{"num_hidden_layers": 8, "hidden_size": 704, "num_attention_heads": 11, "num_key_value_heads": 1, "head_dim": 64, "intermediate_size": 1856, "vocab_size": 32768, "hidden_act": "swiglu", "norm": "rmsnorm", "norm_place": "pre", "norm_eps": 1e-06, "positions": "rope", "rope_theta": 10000.0, "rope_fraction": 1.0, "qk_norm": false, "attn_scale": 0.125, "bias": "qkv", "tie_word_embeddings": true, "parallel_block": false, "init": "uniform", "init_std_qkv": 0.0164, "init_std_o": 0.0041, "init_std_up": 0.0164, "init_std_down": 0.00253, "optimizer": "muon_variant", "learning_rate": 0.0109, "lr_mult_down": 1.5, "beta1": 0.9, "lr_head": 0.00581, "max_grad_norm": 1.0, "warmup_steps": 200, "schedule": "wsd", "decay_fraction": 0.315, "decay_shape": "linear", "final_lr_fraction": 0.0, "batch_tokens": [65536, 131072, 262144], "max_seq_len": 512, "doc_mask": true, "train_tokens": 720100000, "max_steps": 4783, "dataset": "wikipedia_en"}
Each number is 128 + 32 x the weight over its row's rms, rounded and kept within 0 to 255. Layers, rows and columns count from 0. Numbers have three digits each. The size before them is the row's rms in percent of the matrix's.

# layer 5 MLP gate, 1856x704, rms 0.0607, rows 889-915, columns 0-175
102:126092108107147154139128136088132166140177118107111161119146076117114138144138010093077107152139089154151152151126180101096153122106137104199122149154158152175059150112094157120163123138124138166129077144122102151092119109097146159217070138182088187163157080138111190043134121075190143120084101080110067094092127129131163126173060093156099140137108186182103160120147133138130168169122159159130118096152171109138090125122134088145080097138162100106091105178110080134169112109096138129148125138143144096112092170139127148131065186
092:142130101179138128171126075187094096082071166096119083092159131132136091098123123147164143138124116133125070174085157108124164111163104132178072124172160132118136125144169128150126067193130138125146148120104200107153142152098098070076134148177085127143125073144122138095086130154150129156106161097189100075116145126130135146153208051081069124121171150146072137115112123178163130098148119126124089151159134144143140147129131192133112120163159141074149125163132129156140129084123125138099144162189148114108114120115113111137197131
098:129104195106132085187137137142160162154139126122138111094151086103117135194075160112085140102148089039084109130128105181142128140096115167175135103174146147171136117142144126095160110126101133159116052153136107129084146123152170167108109092103091141160131167079123199096140127136169151149156041091081120165157116101089178085144124148177140168074131114102183098153112121129146102140106144114128140105130145139117134104148099063117178192156174136119128117107163129184145086082152136127179113153150159087133099148145115198071160133
097:125140164113109127086134077124161173161135174075097099131147150052125137106145084119090144164145190113112120146172142109155165106119147094161123148180130148076127072159167085131119163142103141086127119153109137150137131164176129131167186096115127135185119175149111125154144180091133111145139195148177106165138145173139027106154116138094074155155202166140161147111183093123117131112060094108123123177173172133107157180139115148109184149170202165047133156098128104130142169123118134148138159084180130110101129139116141126102059097
090:147089155140153120138162159111140197130131132115178181138115132134137125127152103099135104114062110103106088142082129108101129090104115196094125077090109115153077207128112094106128120104116089129115149099179121123119156116077133130155161048107131088121147171086103107123134143095098121115149080091127153131143096117141157138137161130125081155129089176108106078156152112132118100076102120143184118155152165136125114141143089129111107106169132102170132123162137152116092092123094164149115167117142145120094108157081186140176091081
100:078104093170084100110092167097117170168110169101098158101130104165094204129125157111099075151144180041131115125127112132097156136169105150117182156134152136158163130141148161229118104158146156125155117142200141125159103138157138108167077141142138097119105133129136108168178113077089132085103105076171151127112121152144161182093093125117174086131103110171034111108098114174138187163139141121119154174154110090083134192071061144134152059126154142093093140160130132077126080173115138119078107118164153143140160128148159131148155139
099:176114175099144101091125218134095188116127081142158134120076158126133142118179138168125158179125070091148117141135115176113138107084120096163084097132143150187096089108122146151102149114180062165155154134165085156100119148190162110132135145121031112175110126139117118083107068176118148145117061064130107086104153143174100090163175172135097095151118121068146129119121139155099045137108082110128069059123155107119132133078170150093085134139073142143159159082129154120126064096111113128186091124069130141084141143120161114158077112
103:111113147163134103121176174147136077165116115092116118111090144139166105163134159175107132104095155126133080137143130093099124108071167094120155129176124137107127112128120132181119113126176163157123076148135192083106123110131074110121098127158170029126233110126137109164150090138148139074138161115163155089154162055127093134158102069141108149133145088165121191145154066138208196097170110170140084117127139157125144144126158082156118084131093109161110123161077150112106138113113169135122129105164132162135215110105176126096139135
100:193157136125160104125113126092100128169061112130135131111132155091148123087141145088146138095132070133085102090085097166127140073074187125103134128128093134131067135160133166133118146124064120154146139155165140162131063119133132137103089165158142094117116146227157110027160121098182142172141153117096107049170103196074105124108061145110118166134160114164065168157115114165122150220121165150120102165113130093140096137150124131144133187092130148157058076097156140154156090121104076128197225117126141107038145141192121153129102167
110:090091170187096113132102104136143094186142124139132111084087121167167111075107136138098092162189109171125124148165081119132194143187166076031148213134159164145179096143134147121174073166120108101158109137105076135119130110143137145117207130144063140093098153146155091174122119116107073103078134185129133161112132180145111130154093130102159062079170177100112143176131094078142154108105130117151147093122148128129136127150103109117162140124122135140135093181105095040160199124164060109084097121142083090140108173157120109064101123
100:121140123177161103172128091103085104148117096155112156202099160156122158139212107171142069095143110102150062159154172142118165058102162114112119132055118111111145147148117143120112185089088114153151134163149114129166094152143161124188087157146131080124088142087094097140135155169158129148105163077054140159149124089092080067113108176148144121121186140116079111128161158122126169090115091125078178105100092119156160103104106157098157176186118091092148123095092125127149146111084182065107152144146114177113105162144084165194095140
119:153170162124079056156212140084114142116124140183056109067140068093122167137161172146159134201057151162110128144141198168120110156120164117165152169131109171144091106092121117131113146123103087228095127060101106067114129109140108145157091080105127115180109084094151138118168124109167125125119142146149115054193116130078161182108116143166158138124132148104183067118136113113109167164168081085122096120105150130163108111068126106154143090108146158127067188157113106104142171120035053114121116050104096128103092201149168167171165140
100:152116175132154064171095118121139107093134144100204116143170098144138118181124052147110141104115102129093134132126153137104146143139165080163154135155144147157071121175147109102121064091138121122136115093127154124133073168118150174125123101083164079161143133170102184140185153184122102125193069076138097147140077165117158135140101131142132114128141149156190146100122154114135053152124157141049087150136093142172198164144158115159154151062108120144120178164153151094120095134193131148138166129146136115158084151127104131141113152
101:134152126111138135172065127152121176153124115091132143133097188090128150157132110134096184049152129053198128073127146063186123151101185166111149182086132149144139131072147131206112114125081153151136075153099094063148175114126162159104149081151087150115163101160155186160136151158141153102149145109162099144172110168119142191122142105130108174168114159184127093125140142133146094121120204136121110169144089086101107131110108092146079108160111112130129127150150181170109120085156142165140123061096088169091126146139073122091172094
100:129196114088126130075150127156066141204108089102074137153113100196144091190162107217165095104068145088145168149113125097136154186150157137187161178097100120131153111131061159127171145175151122170138202159143146115148085099105204145051191127123122114158122115157160102180133121136132126038145147157097131141147092191123155093110172118167104162193143114127118166140182134083111108133139079086136099094132098136124166099094085110136120097153123145105073163117140225144099118125151151105139142146054143125111132135158101135099102126
097:118134114151107187113078150088104154130118093122145152122120155154138127150198178088120116137125153084157122142149162127109086083129143126146110159121119121163121159181169140149175163070130084116086158192128157131117125128179141134155079144229147146156072044148167124113115060137081174132166128135144114160087076074104158153125127207081069107149122157067174123129083120101217099150130126082124142103039085149149093123113142133103138114119138108110105096070099099129137137175102118106136124123126116075132160117155151114130131151
040:155129122143134104155146098117159079118130138148089109108121142138200132147170138105068138115122198175102162120165140049138123127152149094179126065113152143102136101113089149100088115129193105114112155134145062130148158151182069103185117105153092125146075132105122132104163190158119140151144149101173168126200140066125098126191120157083124119196111134086125132109090084186128156161144099140186110136135090136119162078135134157202102082140124097131156109168099093156152091187181153094141109148152091156111162166111131154168134109
109:202121152174094134138118125139113102115134115153078130124169103138147198123189162145070153114098134205064088147125174150147157146141120125185107172140131104156045187086148130127115150111128119084159102097149176113114191099149106141166095146162195133121139122167126099182123150145114121103068097178130152162181073109147124160131181095109164137067172166104111094097171106082125137152144154195148130152207105166187174105121098164172130133099158082106091089111179170127120114132134177165109149081111135056173119150100119135133114092
101:192101106137153153077135130149094084166153158158155096123219113109090187151190154168124034191090144131071144065151148163067185119114142079152186135155221112110115086145095140135144161147124059154161125135142080135142088231111131103091166154180123101160151102161092158185108114113089121120141132116094176136111112145112152117149154144083144167164146123102143118122115133167112135141170102123154109094091191106103113158146127100158128108158127080102150099124084126136136160121124080168104129062143158096121174118158116164095076159
112:103084117137088187137171144089118156150106145142136140165093181125161123139149115123130089091130133112132133144095124165075120172148101111123165163073082126214164128110136137112152098092118181171153116181155088121105117175145171109138150138160103145158107069120115146172133137108107201122120107116148117143044168126154134142135131090121070108050127102098201107115056113154116133080123134183202191136114063094149118182089096157090125112147088163111151112108100174124138139074148209109111050166140123174105073086133076063134124122
097:135110152173162226095167189130116116158095206080155165137136111132082131134113069148141147098184090165094112163141154140140142092130155092113053078142143088151165135166165127123160116138125121115140163064122147158143176107132210116128150126180094074134163082143154161127142141141122114119128163131125148121187166118122135085142169102120129138089144096129092132129153116129073089133105099097079155145191136121131141108124171051136096130139161135124103147135096146090076102133143165067145113137113164141135163113171092101187134123
102:134096147137093113179131122131108134135144129103138116086152134137144150156169082056152135078114091138109099151127087116076089094094130168165128123149128178078127083155091119136204191106109122107161038120117175132143128063115160119150146111192149084115125120137130087116121169195090126113071124104094129125174116112134140114114121092109126141111122160074155118188136073192134119187093150092124107149099117124147086166150172138162086115190109203147137132087146109118134195125113132085132115108093091111161121129112141121097147100
103:123084159173103182077168109174153120120159116146109145136162131103115122113097149136140057071173125106151147120178173185159139145084160115166120088124134073082152147170095149113182129197111119124124122098144133142137153142210135151168168186092110097149128121104163120096176147086080124154105161084154099135104084143129130200131175131101077157167130127131151128077136129120068124110165113142157152139150148081100090165094127152075114208106118056128123107135119112149142149191149136132156160141147140109112169131150132097103099169
096:139101178115155176119148170126194093145104125128130118165151106149112133124181157122077161107141075165151151140148096172127076097103092089123121187171110113151124190138112125136102087167089131121081098123159143128100124113119181087133159115106133099125124175112122095106136122072121167149162185096100095103096128087137112154118086128086101114114119103107160153136109148084165099160159118129123118130122085089145088144086109084136196146133167149164155162160176132128146057189147118117108119136099158104132153104150126140201143109
093:153199101115146100140125101130187162193113131113143172150097122078126100101126121067127093135089103124151107153077130137137113160127120107087113122080119120090064119094166123125110190149087168139121082141140158082078121121131155116189119118099126154110157105146116153157135150121095097116140078194070124135150176162169104105162164127031145116124126141168134106174114123109149116087095135124132138146127099115145151122172109100152047120143118125137146134128123107053153163144155106099054126118059094094082137139092191166070127126
106:101157097159096132146125159119141108078119159153071078164133082132185158138089122118125137116151142158133105139158115108129076051146178151138102104156124074165051106202129106138071114126188120129104131165150163115095119082081161159127142100142137108161125137130190108140088120152127166111146120180115092147087132133137179131129057143177155147182152175139146112112166084144135111191091123163088121096123111095144197161110085191129101077135086088138143111125100125102143157121128114173104141181158178133052112188173233177111102134
101:119101098143103163092126066149135141121178130158089140077135122086126099113167138069068104160084148067179123183118117087128116105152130134136154141122071133100130053205145123122175112159157181107134137140139101156182091136138106109121192134154186141157190183083141089113085094106092168106107142100108093115231093192136098125117118096149099149122124104119088122143120122111144125149135118096133107195152123101081113150178165136105118099085083066134155094149127171039081111123160136117141128147169114109128068161113109053118140132
# layer 5 MLP up, 1856x704, rms 0.0637, rows 889-915, columns 0-175
100:104126171145146163136141166172122104128143142174128139090170083099089133182112170157123130147135181173086096153141079077130112147103180159116138129141100150096154081163127083099056154101156144111119129067146127108136183164137127142135099116113145097118112066133161150177122168136117157087124130092127123121125181147132141168177079113139101158159103123202110116148153080141128096150123135145151150138111116153173126067131167125131152136209128134141114092117184152106084168112203102139125148162150163129155109112131137166108145127
092:101122151095116145140094163171108155096161186133171126099180099145102127112156121209154122070158127074087174156115124111135095115108123110184106141174136081145060160123128127179163092158099114160089099164128147145093175146075076094171119105150152108154100106184118035123147141085107168129126126155116160150157126133095093111098084143145126093130124139065106088126134153144129149168168099145076138175109122117148065133123132180100035067163147088185109129113107129132119177180161151152161141073089159121167188166140142126153140115
096:095191110119088126082178137120133147197155104145145088136151124125125117162115171150115148142145106157133133134150126133106111175118117157158153147146099179127131185144108136090120126169121077108155115191089149121079115147120083130174139099115131193139216149139196116080124153164134148116143125149073135111156141137091177121123163155122149139123086119136128086087097110073103132123116105137122075168122157157122170148131093144133159180167096147155167107132128114176155112046134086143173169136162204112134154083112169136095186099
100:090106134163139112143159170098139136127190153140123127099111174144164063117128150103129130108111123121155110172143196078145099153111129142180106122085129097094150072145110108117072179175102128119137105180156130169175171143058150084114129166151084115108106122128133137162116103069205174080115129210095070108149119150139159117119137202167111132049127105164106115147127141163172064169093095117146143085132113147082108171120158113130081148143126149113113109146123085147131113133130136154141134176165115085113159126105141124141142169
092:063149166084087139109113139179131147141112103189122096097095165179171117130100202155170138064129114168125150117134122130137111106158087145135175199143141171083132129151131168139118124158155124127141154073137117120087116103123170132173112141096137180138141090176099100133155148166188091125123122115105111117117187111102112171158090094152080110172138157088149166141102145173135102197142138120120151150146124111116148079127142103146092141110096153085125155112075090123145129057148071124134077121102111147128119133132039135121143175
104:150150088134130141084138048127184116113166164131126071112094098069094141132132077119133104106101138147104104143136091133171175127150160122113170089096130118082065132156133162172113111155149141135170149087156077131166110158095134084112103109149156155148115127094128112061088189099174074062181094157151142130123141139194174094100070103073118112128090145123079087136131140153150135126115139164084094182108102116056143111115083070083131140152121101099141097111149162162128167098108077132137139135156131124146124140130107154149082103
098:194174130143142092066157197158149151110104094123183138139072153097124155105145129151119115149103110097124096131189147078087134086114110074145125169097098140243085138179154077134097080106098113136128144114125173153107155142155172119123120139138134111119156123129114125100102139173073159059128168141106137120130154141131069138135074087138056105134208162076113115098169110110127115113076161175175135176124102109138159135192105124129127105100156165150170173113113142079135121164152153104110204091137134088092112080148139165117104041
101:105223148158131081112156177104119167175131109113100065143109132138115094075127135119140096092162043071157159156122159158133156087086069113063118117118096104152100151104107140139135174127166145162128110088137107158161109150125113190117170111159127100149059150086186056202153081146149149115114121136134124189121174130138106078103104099131145126146109202145123127171098110125139092149133166149124079106136174137103085148143124141124130145079177124099101028149165162139139124088151157121126090157187151048072113106140156110114129101
099:103056118124165140130132115160123112144107078146193127131150080139088123177152126176121079100140134109084198132123178112121153139106141113182137097097046144181071096127134118084133162174154153162108142159120142134137150094137188125104117155101137099084139168101165078154117144128059099115099137147095092125197112163155193133107084105150125165090121112160151097100106157122084103136176180130119103227151151111110187108059125087104101125169163155117121138122166145130095124093076084166157093121154132098145091095183163047084126167
109:145174115096124193058117104195090116194112129142126136136138155148138123161186177092130142138125148182172153103075109102153145118161086132130132128136094163150089117157171180074196125132134129153116133118113192093167124125166087117169144093128120160148172096156149147099099104124080079111143066108125154147196134175125120151121106129141150087113147130141151161182108185090111123205099151144142090169176116094165108039151066147152136145205174194057150193125133138117139072098157122067153105066157183129074143119134140106121173043
100:146132106133119125115115082114096167150107160101091182149136177145157165141107106166134145103076123154143149134133134085061157057135163151150162104135154114117126155150117140116141153078107177091119137130106141070069136090146187115160116196133144107089041128125105129091078146107137106177105158137115183143169131169124183149106082156195134178078147133104162138149097138092081094115131091094127138112130169143153128146072196140136146155150112119089122100121092148120124112117118153062093119106134132190006156122090065176173137170
122:087100083123121163089208074116142153132151124120140160109083125116130111109116167106145116144160115108124151125096165066119117136140125160098121133164110077129121109143126089110066130191147132132113165116162195107159135101171096102089171127160130168136119244137126106122093114142129119147148173141125118148131185130191088075091156163159123140182153105097180189157127143083108191126084097098084107084125073109130094124119108185160048135127129142099066194172142108167141099161125166126089097143202158152137101111181114127170071097
098:146171098134120130115148111158120088219110117121148124113111079120134096114178082106114144110106171174117147107131105132073102178136080164106101101143091147130120110103130153154118140090166168184091098102158098179157147184135183150131161155105117125113079125099134137107113101110132175135168098180054087196175105141171159146088141120164076115132103119143118084133156170187158168141102116143090116111180102134159166094093106126078068174134167151101150095117131095138115081166126115111101131138128154147123166111117114069186074077
106:123111065142084167169139106102186171061147094153161201118126055139129047140187182176148105168112160091117164124146110098082135120111158154110091089177158168107104060121069080099125111145157143099141140160116127128137135110141103122146142144137090102137124162106134093120123119063130148195162133142134108158121102131123097080147102074133116115069125067164101250154151122179109168086148195108157128121133119092082140163081124092107104127078123143135148154142113132108076145110167169133152113126109127093136103114150161130127075113
094:070185124191147138097151144105110099213052163095130105134124118158126035159040120170066138097099098158131151114125066143130188157199163173123176144125057150146114091093100091063153124138148155132145126081090157152125151099093142148145067107141127127157168085147158100108079151113186079077182088131099131129095089149127093100082145119108122149127129145155148124192170145134156134136081121165155083126120175179164112141172107100125160147116182127121172116107149134108133161183105097182111146163128164075138179105067144108166123089
102:118123169118148140164105064126124126085193099144122195130112140166127199079136139145121070103108161111132175158128099084165117121087115069149184127112141103114144131120138094131111133126144106110180103060113116105152158152049083195131144090081141176120195144096109142176068126100152137129152137174112142117152128161191115118136077151124126194125088129125125054149211152138101089118066127157176112086118123128074188101129085121106081179164116091139136184156200126078128085072092157156128104108114167133120121096107134141094102123
039:117145150120163149103160170098172156152119137103127132078122121133116164092141120164164096072076140123119103084114125218115103108102086137142128206090102093133128155103099190140091116177092121079088083121147119106052139118187144149157131144118103143064142098125083102146114109172170151129155114191119080133103155137163157165081111122126095073150168170135086068146170155103073161109199115117116124239189139094111192143183104176155102109115119126179122130127132103204106079136141127148115130124169071137090141091177195090156072106
116:147155135099132134172093169135153099146098152122169144072128082095089129122188176117203081122161127147192109116183105119128112110159117035102094091128142122096154115149086127069095111109143114146050113162077058108151131107124125166106088130118085141118134118106138187176181115172149063083176076133143114137148131120087145116128156115109128130185140093159103151114135115138174073129133085069146101137112152099093084146145171117078113140092139140164119070092112097105116125102126081152160127084090138135069127089112119117150085138
105:135143169143160198143125183164097171125162069072176147125183135155179164128069138129192124150107187136157108121169104157115124112114138114113069116117124141145139097144141109201176049133168196169134110200162081154088135107121100139165183091128160084152171094140126144128149134120128162144171112157166132137124076139139136183088182160078143149116143112055137073085092131148098149111129107128092108139107114117091139170092115128066114154126124093090087163115123124073063111188155083137103144124215106088102128146164074161106067096
106:164157137093126150109142087094119140187206129211156152169083090171169080129132110155115101110192100138118151101157128088155073081146125127096122042123154150153128151090043122118094170096108103094134161159108133214080119130137121061145159131173110176185136067101146153184146187209122174106123117152169150194135154114141110174097124114107116098119164084143117049158077139120176105122121120174157117095138140133138171187131117169138118137164143091128140135100098151167145148155172147096157117122178092133163110124127146192117150117
099:138089082088180171092109098113106115145070129128152156088114076196122193170127167104088091141115191094122129102159040128156161133122109100150137133117140148208114172093117106138124097184109093096115150166124139154155118145164140153086164143132146138154138125170163148171133110085141108106092095118151112194147097158169204184173137148123094130133116154178092155097109132087099130130089121103077134067148066112123122164114136149078117145118148144165084145145122111083146175161171150106208165122112160122112110110154124074177137126
098:092110102156119134139099121146112162122111107082111153117164071126106101095127093085117157123112113100096093196109082098125136117174155150073090118122092057123109103101170104138190185102179136091140102108105136155081194097158161102086139136104148180119131144165067079197112110162133137126084165132183142137176113118116091116160088111064120123075162088094091068138155150152143077104108133144054054165120095068087135059126072122115092103159106160156109201147140093132090065108109154079187086122081090128201116079109104124130088145
101:152127100125078158169169138148161155145149152158163121129140099084102202082073149152129066084079179125140213175118110100095094092110127186079178120112153130140130085131151145116078132118139120114147122099188182089124108099166156202141166120088134121118117130081169152094135126106170122121151099127126150123128154134097129172106152121115110153102203100105156105126120152102106086163105121100104118133136079151117117137095159158156147148111145101168122073100107050151132140091137149181122165103103120154123137079073157093149118101
100:193137094155146142098134164180153176121091132116065162108108110111122135082142168086210131191111170148101124119121128102177155148162115125123118108177131154096129111119148122120094188106176083081110134090109193121121112139101108137160173131136140151154119107133155146166159104105077132171089154127136139188125124251173100115089179149093133138190184147101074154157177095163077170123185168080085162143143106207114152099166081153152175166073113128098126146128121145157128090101143153138114142145159068152184072127156164095136172131
097:109074102141097132153138087178179156162088133164169110171115133104159130148107108070097072143148155099115143170104134176183128160142143117124133136076143156155152049103138167112147108127033146097119129126182144100118104117135094120075142107143154147134137129147068167175114094146140125170085126201160045183163146108146115091149178174111162138099128142174133116166097123105160117120092173124138150136037102106117080150167159128153123112146059084154134137148152147105085152145113149162124110103088172135136112153157132083126129128
101:144117093145179143160088119113146139142185161074102120086112185122072160113141162125155130103108129165154094065126112089174165153156138098176106105181127147112133164125105107098102083118082163099145094132160116117149132087089137088111167102138163112099121129068109187132143159133094161188123116102121093136152119166109126047097183151181167150114147055145160146100145132139108169111093062115110157095129110119145137127097072135124101122108105140172142131107170094187166077151184191159097121150110066103125101093145084156123202193
101:143122155098106080168117122098126165178113155116157083186110103132086127086094176133194129151113169049108133120124096180147141134110113094170114081126176136107183162127122084078136110144139112132098119113083139080120134124171145168108129114149078110134127095104167158146126038176148106142188113153155146144081110082136115072115142217166136136117137127124176068113082130113088139153115135167133131099123121151069136122093087114079142125246149159118154129151107136101171120117096104144120133094124121145089162111127128138174105143
# layer 5 MLP down (transposed), 1856x704, rms 0.0353, rows 889-914, columns 0-175
093:139128117099137119155104096193155085150116144123128142191118188156122144131111122153124121192162130199160167128172131148143125125092170125076149097122159144173225093158108097113094112150091152163144072148079131068175158131147096159118156127161119098132099112102131112084130128096151109064134117081106150124172150084111107173140121085143166130128140148159126109089166123171129136142158116136092140138150082142124117150150139115061143117164188125124111107061150147116148098200148080118168122147101150140087142151142142088119124218
098:120128156154095112092170069148124122100134123165143092166109152098124085075098118062186143100087097092152196130074112114085128138122106151172122102183097161129093107127122172151133125145160147133115074112162127157087137125154154159147158086112111134105150135188133126117154127117170134113119139100117099130126169090119171164087125117144075094142140121132111150130126122117122165110144041120139092157177120060110126209084119136079140123088136121083172123114144095114109155166111080095118131099175143141099102115177161109087123161
102:122130133100113153145162142149100166154133151144128133165109146163136173169093128114115194060089133142096149123156190113097123147102114122199131131118102078135103109146111146095141152137142091083059101211178038063119149143136102106094167131150170106198177104136111159171071138129111124130090131063123094061121076152123141147098125161103136235052128056106127135138164126118112188154124143123115118133141135084117161116118083088167116080130133147173128196162129183133190155110158092115084137111130159146129120111125105138144117118
100:151172165103086130132162122128142080138161145125131125143076185123110137155133177107106107130109114119118110173164141120176086166068134149170128093114164104114131063143113142134087165158153168113168141111067136146151137159129146139182143146125140168104162133156146108168154156132117133093085112151142141117153095146147167173102122194095063126115140114105077134113105110109146128127120096108081086119135141128075136132126185174146114176133101135137153097121084117107104153154135109142168205195176138137151133158114204143106114147
100:072114117131137101141082112109156109123132140120123099112161129117182120127152100123114142151116133067192167117170092122047116158156117108153145128135121087057108089174157100134167139122174137139174149123104134135159148093093096125185127144138131142171174103125104055117126148185146156130112102185150125124173107164091108128055101141180193119121100130111174171137108091111150178113187137115083108093121114127111190098158181118111128125118094131157178158100114114187155129121167140178073153129091160142181079148180134179090121074
105:144144134180180125133142141066127136151123139124110171149106064154115107139168134120148094143115164124134123135122123111128147117144168089133159145116077185160113121113098190174130140135097173152149141192106052094139125142110142130104076143079116139080100076123129130077124129086102073093041050187193168142152106138145096143135133076103175104138109135124127124119160126148161153102097138094153172167060113146153105179134145108144162138125169177078140117097175141117136145096099125125058134130115135128098161117150147163137131087
099:141097126099159093128126078091127142118129131113152140128127144152173116147136141138129150108149152122109098139093180120128088150128082175127068121119089175120136124088113189110147139099088113135164155176119211110133179168135110102081130138146127125129083095134093134051058094103142180169110164136081102177080095152102139115098156066127155151118091143125149108123120158127151197110160117170148227166117119199119104158077157127155084173136161139160109159137171149109144168171099120128156126145169137155121096112091137128117112149
096:123150148202152106110076109083125147147103120124129192104123135111156152159149103110168166143137147117128119084109097120133148063079141162140165045094126080103116125171143117112134138157161137179115159102088220128091109128146172159097123122144202098107147106094143137085130149155161098135068219110126152169131142145099133107134139110089107165122101148137133156102131098162089117126112128095128137155112135183121094145124171077149099120123083159148133087141143152146186111103120107122134140139113152127103082148150138147137137174
100:169122103122117194113123147110132135141129113092157067151146089133117122152201072156088051115154090104088183099168096145127132124112117122171175115161072130180146133165171131083150061109130158121154141109137132169153178086108148148105139127153111098107109108134107099213156147166123159197137120104145113117136116109117163106137119179116127104100121078094170095135209158097137115158106129162208113154072136123175155085123098125123078132183128123136115073141112054097131096158132083060158121144103130148143113169112127081164099191
098:122162066136087053131063085121124129137135124109130113117154148149197061060117140163134103125128148196157125127069090163063155120134078152101096082089111118206104103162135174138163102172122143142139165193107185144153086165150061153183124083131138115108127131130160149148178189159134135075132088155100104061133125122140111117094145153146124079073169107119121117123121170163095117169111147053120051071108108125174169092204122095084114147141103132153117165138128184153123082120163197107122139116155146126174124104109111133091132129
096:094158154115142114194114130122159136149162134162139107180119154124133124164140074073145145137126073098182154130154103112148119086113127102115104141143142093161144123146182156112139100150123164122114076094135059159176107121125138138204107133183136137146081093102072176178151165167148158105114093107144137158114151154139130200091063103168155114088161084142143129092056144111141059125120138082122124159112138113115099093140166142122124150133160096182142118140141120169131105142104179104143126107104134165119111107070145182170110114
103:111133117131102151132165083086139141135175124153071111124112129133138126173144130128097062129117106079143164068147131095135143115131138092149103127086109153132063102106068057165155099186148104118139152117090134127144158045162093140108131102118096204132060110153087128153161099056174106130142127114124135143231137112095183118126083180170145122144073127117123065115100075141134151106165119169096109142117059093186105141161058127111121119142112109167095107177124090117067128152110109091035129112110147130121138184125140181110144112
093:138069106119159139078143155154121095114137099111099072087183116092144170085083137113087102119139142111140169100102120114131094128067154123151141198108125092122203185116089076140133104151077051116127099140128175160171126189182076125108136094141085143146117167173141124094136128081191105177109058163106119143160077127079112086167179172135129124133079129149118076092139117153085131137107093215147109145144102143095137109155150113102156104129133108123135133108102097137092118157185095092132117152084117106080171148054081101175084122
104:154139181105193162058087125129118105156153118056161098133110131143129095167155098107159191131202080150111171148139124054177119101147118064080086201061129142126132130121182131113158150102085172127092126112094124107127180143129128167184172186153150073115152109105112098158079142120126104182117127115143130124166090143145134162094195090132129144135111139102119223172133078161126090111086151131118180138135070088082061176084125146109121109094092180156111147136175171167109151128112107116144120151142125064117083141092081116089140109
093:059158115096146075094148143095107134121108137113161162112079114148102085083150155103151104084112110182146126074105144121145077163114119157071187143168082108159125131116115088147188053089167083105068123143101112074164124094079179087109137157119088142178147150077147111152178168093067083163192108122125138146135123147196103180116103136105145174109104149147100123094081140134200114077116129125121113120103110141085080096145135076147176092124141146088000140126148129110144141122138140151047141194115143137155075106080148129123105162
097:081130138186135154088161148073100148139110131116106116139123235127149117124128127125140159102100099164190145177064098090096162134191134068150135136068139103130150101132153123194113176143106126093142164113108064060143114102092120190129094107127092162122117151118232131144108107146108112108131100168095130122137128139165064141112098149153178173119112136068126113065106174197105172070134139144161151125094178155159138161143138127161158190110140124184134150117127135185138100055151134108104122084056196154069157133148143081198113109
037:131147122148146092094105124095114080094141176136106097108120139136116064108152141156052119122079112105183103101138106136139127130151180102165128142150146113168105126092122153106123114086119155148177182113137084177132124127103108093087070104165144141109117123188113154052180130121094131120144111121171105105146089172119165099166115161133102130094167145096116168150126133116132154090119111147138139157099170122121058132145115139133125092119146145105147151122182107132114112134128124064080116151098102130107135136096135121037121125
092:161159153133119121125134153090169168195137165143192113147149135095136116092081143184109139091138155106124089143121146130115090137124093095048189072176166203109111137128123207152060120071097155095124118114089133133086071123148179103147110112157109159063136129106112094111067104164141100146151084084117106157112111073091172093108146115126120120127138124076166145203157140148112145171106142084121124187127104143135125130114193082107135103101137134078096115105108156144155164150160162146139145066155117136133168129139153132165121129
099:147154127169163109116129049095168129162131115117120110129170136195163121175102096185135105112145166180090055137164135108114184133115085148116146146136149183141129169134120123112150137155090107121105112120134139136105064127089137099120137093176129070064097106096140153104173172105191101120124165124077108094105131139145117203171123117162149143156115144055085118141083112127125182117096098080174080083146152120113100168148122110109064167165176101164093173192117178144121123095067047142106117113124142089137147155158101100141129057
103:089075126102144161195155136181109116133119114093104133132078156114090128129102094124107132124131098142131103146153155165122193130093120124138098084108132185200150082126147126135162153082126212164214081176160062141165158181168135071151125118144128118109181201137124116140131122133200117169161100134123173140102140119132093094109119170145135105122099182144151153114101099088185100113096093121118171168153131015124177148108115192152138069143109176118085143102149163138166157108108153138129128175172161170087075124169067161128122183
103:132120142099088162127137197123096172132123099137105172141141167110138121129073106207081101109067173179141146135137145088111140182094102130123164145183097120161167144133134104151138174133124107122160149165125145042125088162147073096118098183148178129146124104152131162175134092121076137106131132148108138093130160145147145102123094137061075098148109166115099179162081119132171090155170051107088165145103020121135094170121130096177051166117126149131133148094126129179133163107157112032184138141154162100215098185120115104168143121
109:153088133139109083195072120132111103134142141102157174063140151104106145120160126158149100102144105134045089166085110096105122151145160141111105124175201149110135126138228127071167151113101145100138122075153123068131140147107143137102161135164166128065120183158092095118152149159129160154055103109159077114143147102085109172127084092124108108122200062145181102178137143132120147115112090163155127093122109139126090057161083095137124099147117063134127089157075142114159146128145040146117093081068067115172139091161236136115120047
092:095063076132157129107043137076081093071136145156135126176114105105111074200178068094180112102153087125161189121191246145095123141189100154130142156099147103160151141155141147126169091096088143096152114146168126136190113131119140140033087121181103124212136133149167117119157111106098179152098095060107110128178074116109138134101097174126141122151094103070084132108086134125129119113151163099106201121103115225113070126080113074154160090099204156118113136171170164104153165113089146157132083113173139130115117076089071182130161138
101:146120145073108108127131126144124124103134076140136129094131156146090115121133100125222157137105128135151192130110076126122089095172125164124143102158126166112116167100142098161115136105216122055189093116137183202187130117167143137131139147119153106142097103138132093141131110104122167122125105142197053118119085130159141102184076156111130111136128149099063148150182161143142129103085139039083144045051125098105160131169076151147130115153164119166181102110097157145114091114122097107145153136111116119122128131187109122107099136
102:202111092150148129116095111084136066160080138102120122133107097079157074061157130104182048128117092081120169149150175110079121121061162137179176107099064075112149140133073165084110157144094149164124086140137144178123173172092067126108135116134108103092140200168136186172148089096117122199122098128188143158160089120114168161106140110077201090218096073138131106164102101151085093184102110107163136098127180183171150130117097080196124109110167077113175149122150109144104089119075147075146070081162138105149141159117152108145098127
100:144135133129131161146067100133108105106139145116138140140138079113081135104128139061187126069133137161109099090082120093163169193156145146194093101132134133124111097094188104094152109110134136112123117146179125175110072057149149115123129173206146107070112142143107161095170167133168086096133177101116125145084137170068125106156097134170132138133175146169096093110145142110178181178097154143134076137139164124093133102111159133169151121115118104166079169129084134125116112140173105108127137111172125081097201069138134095099109117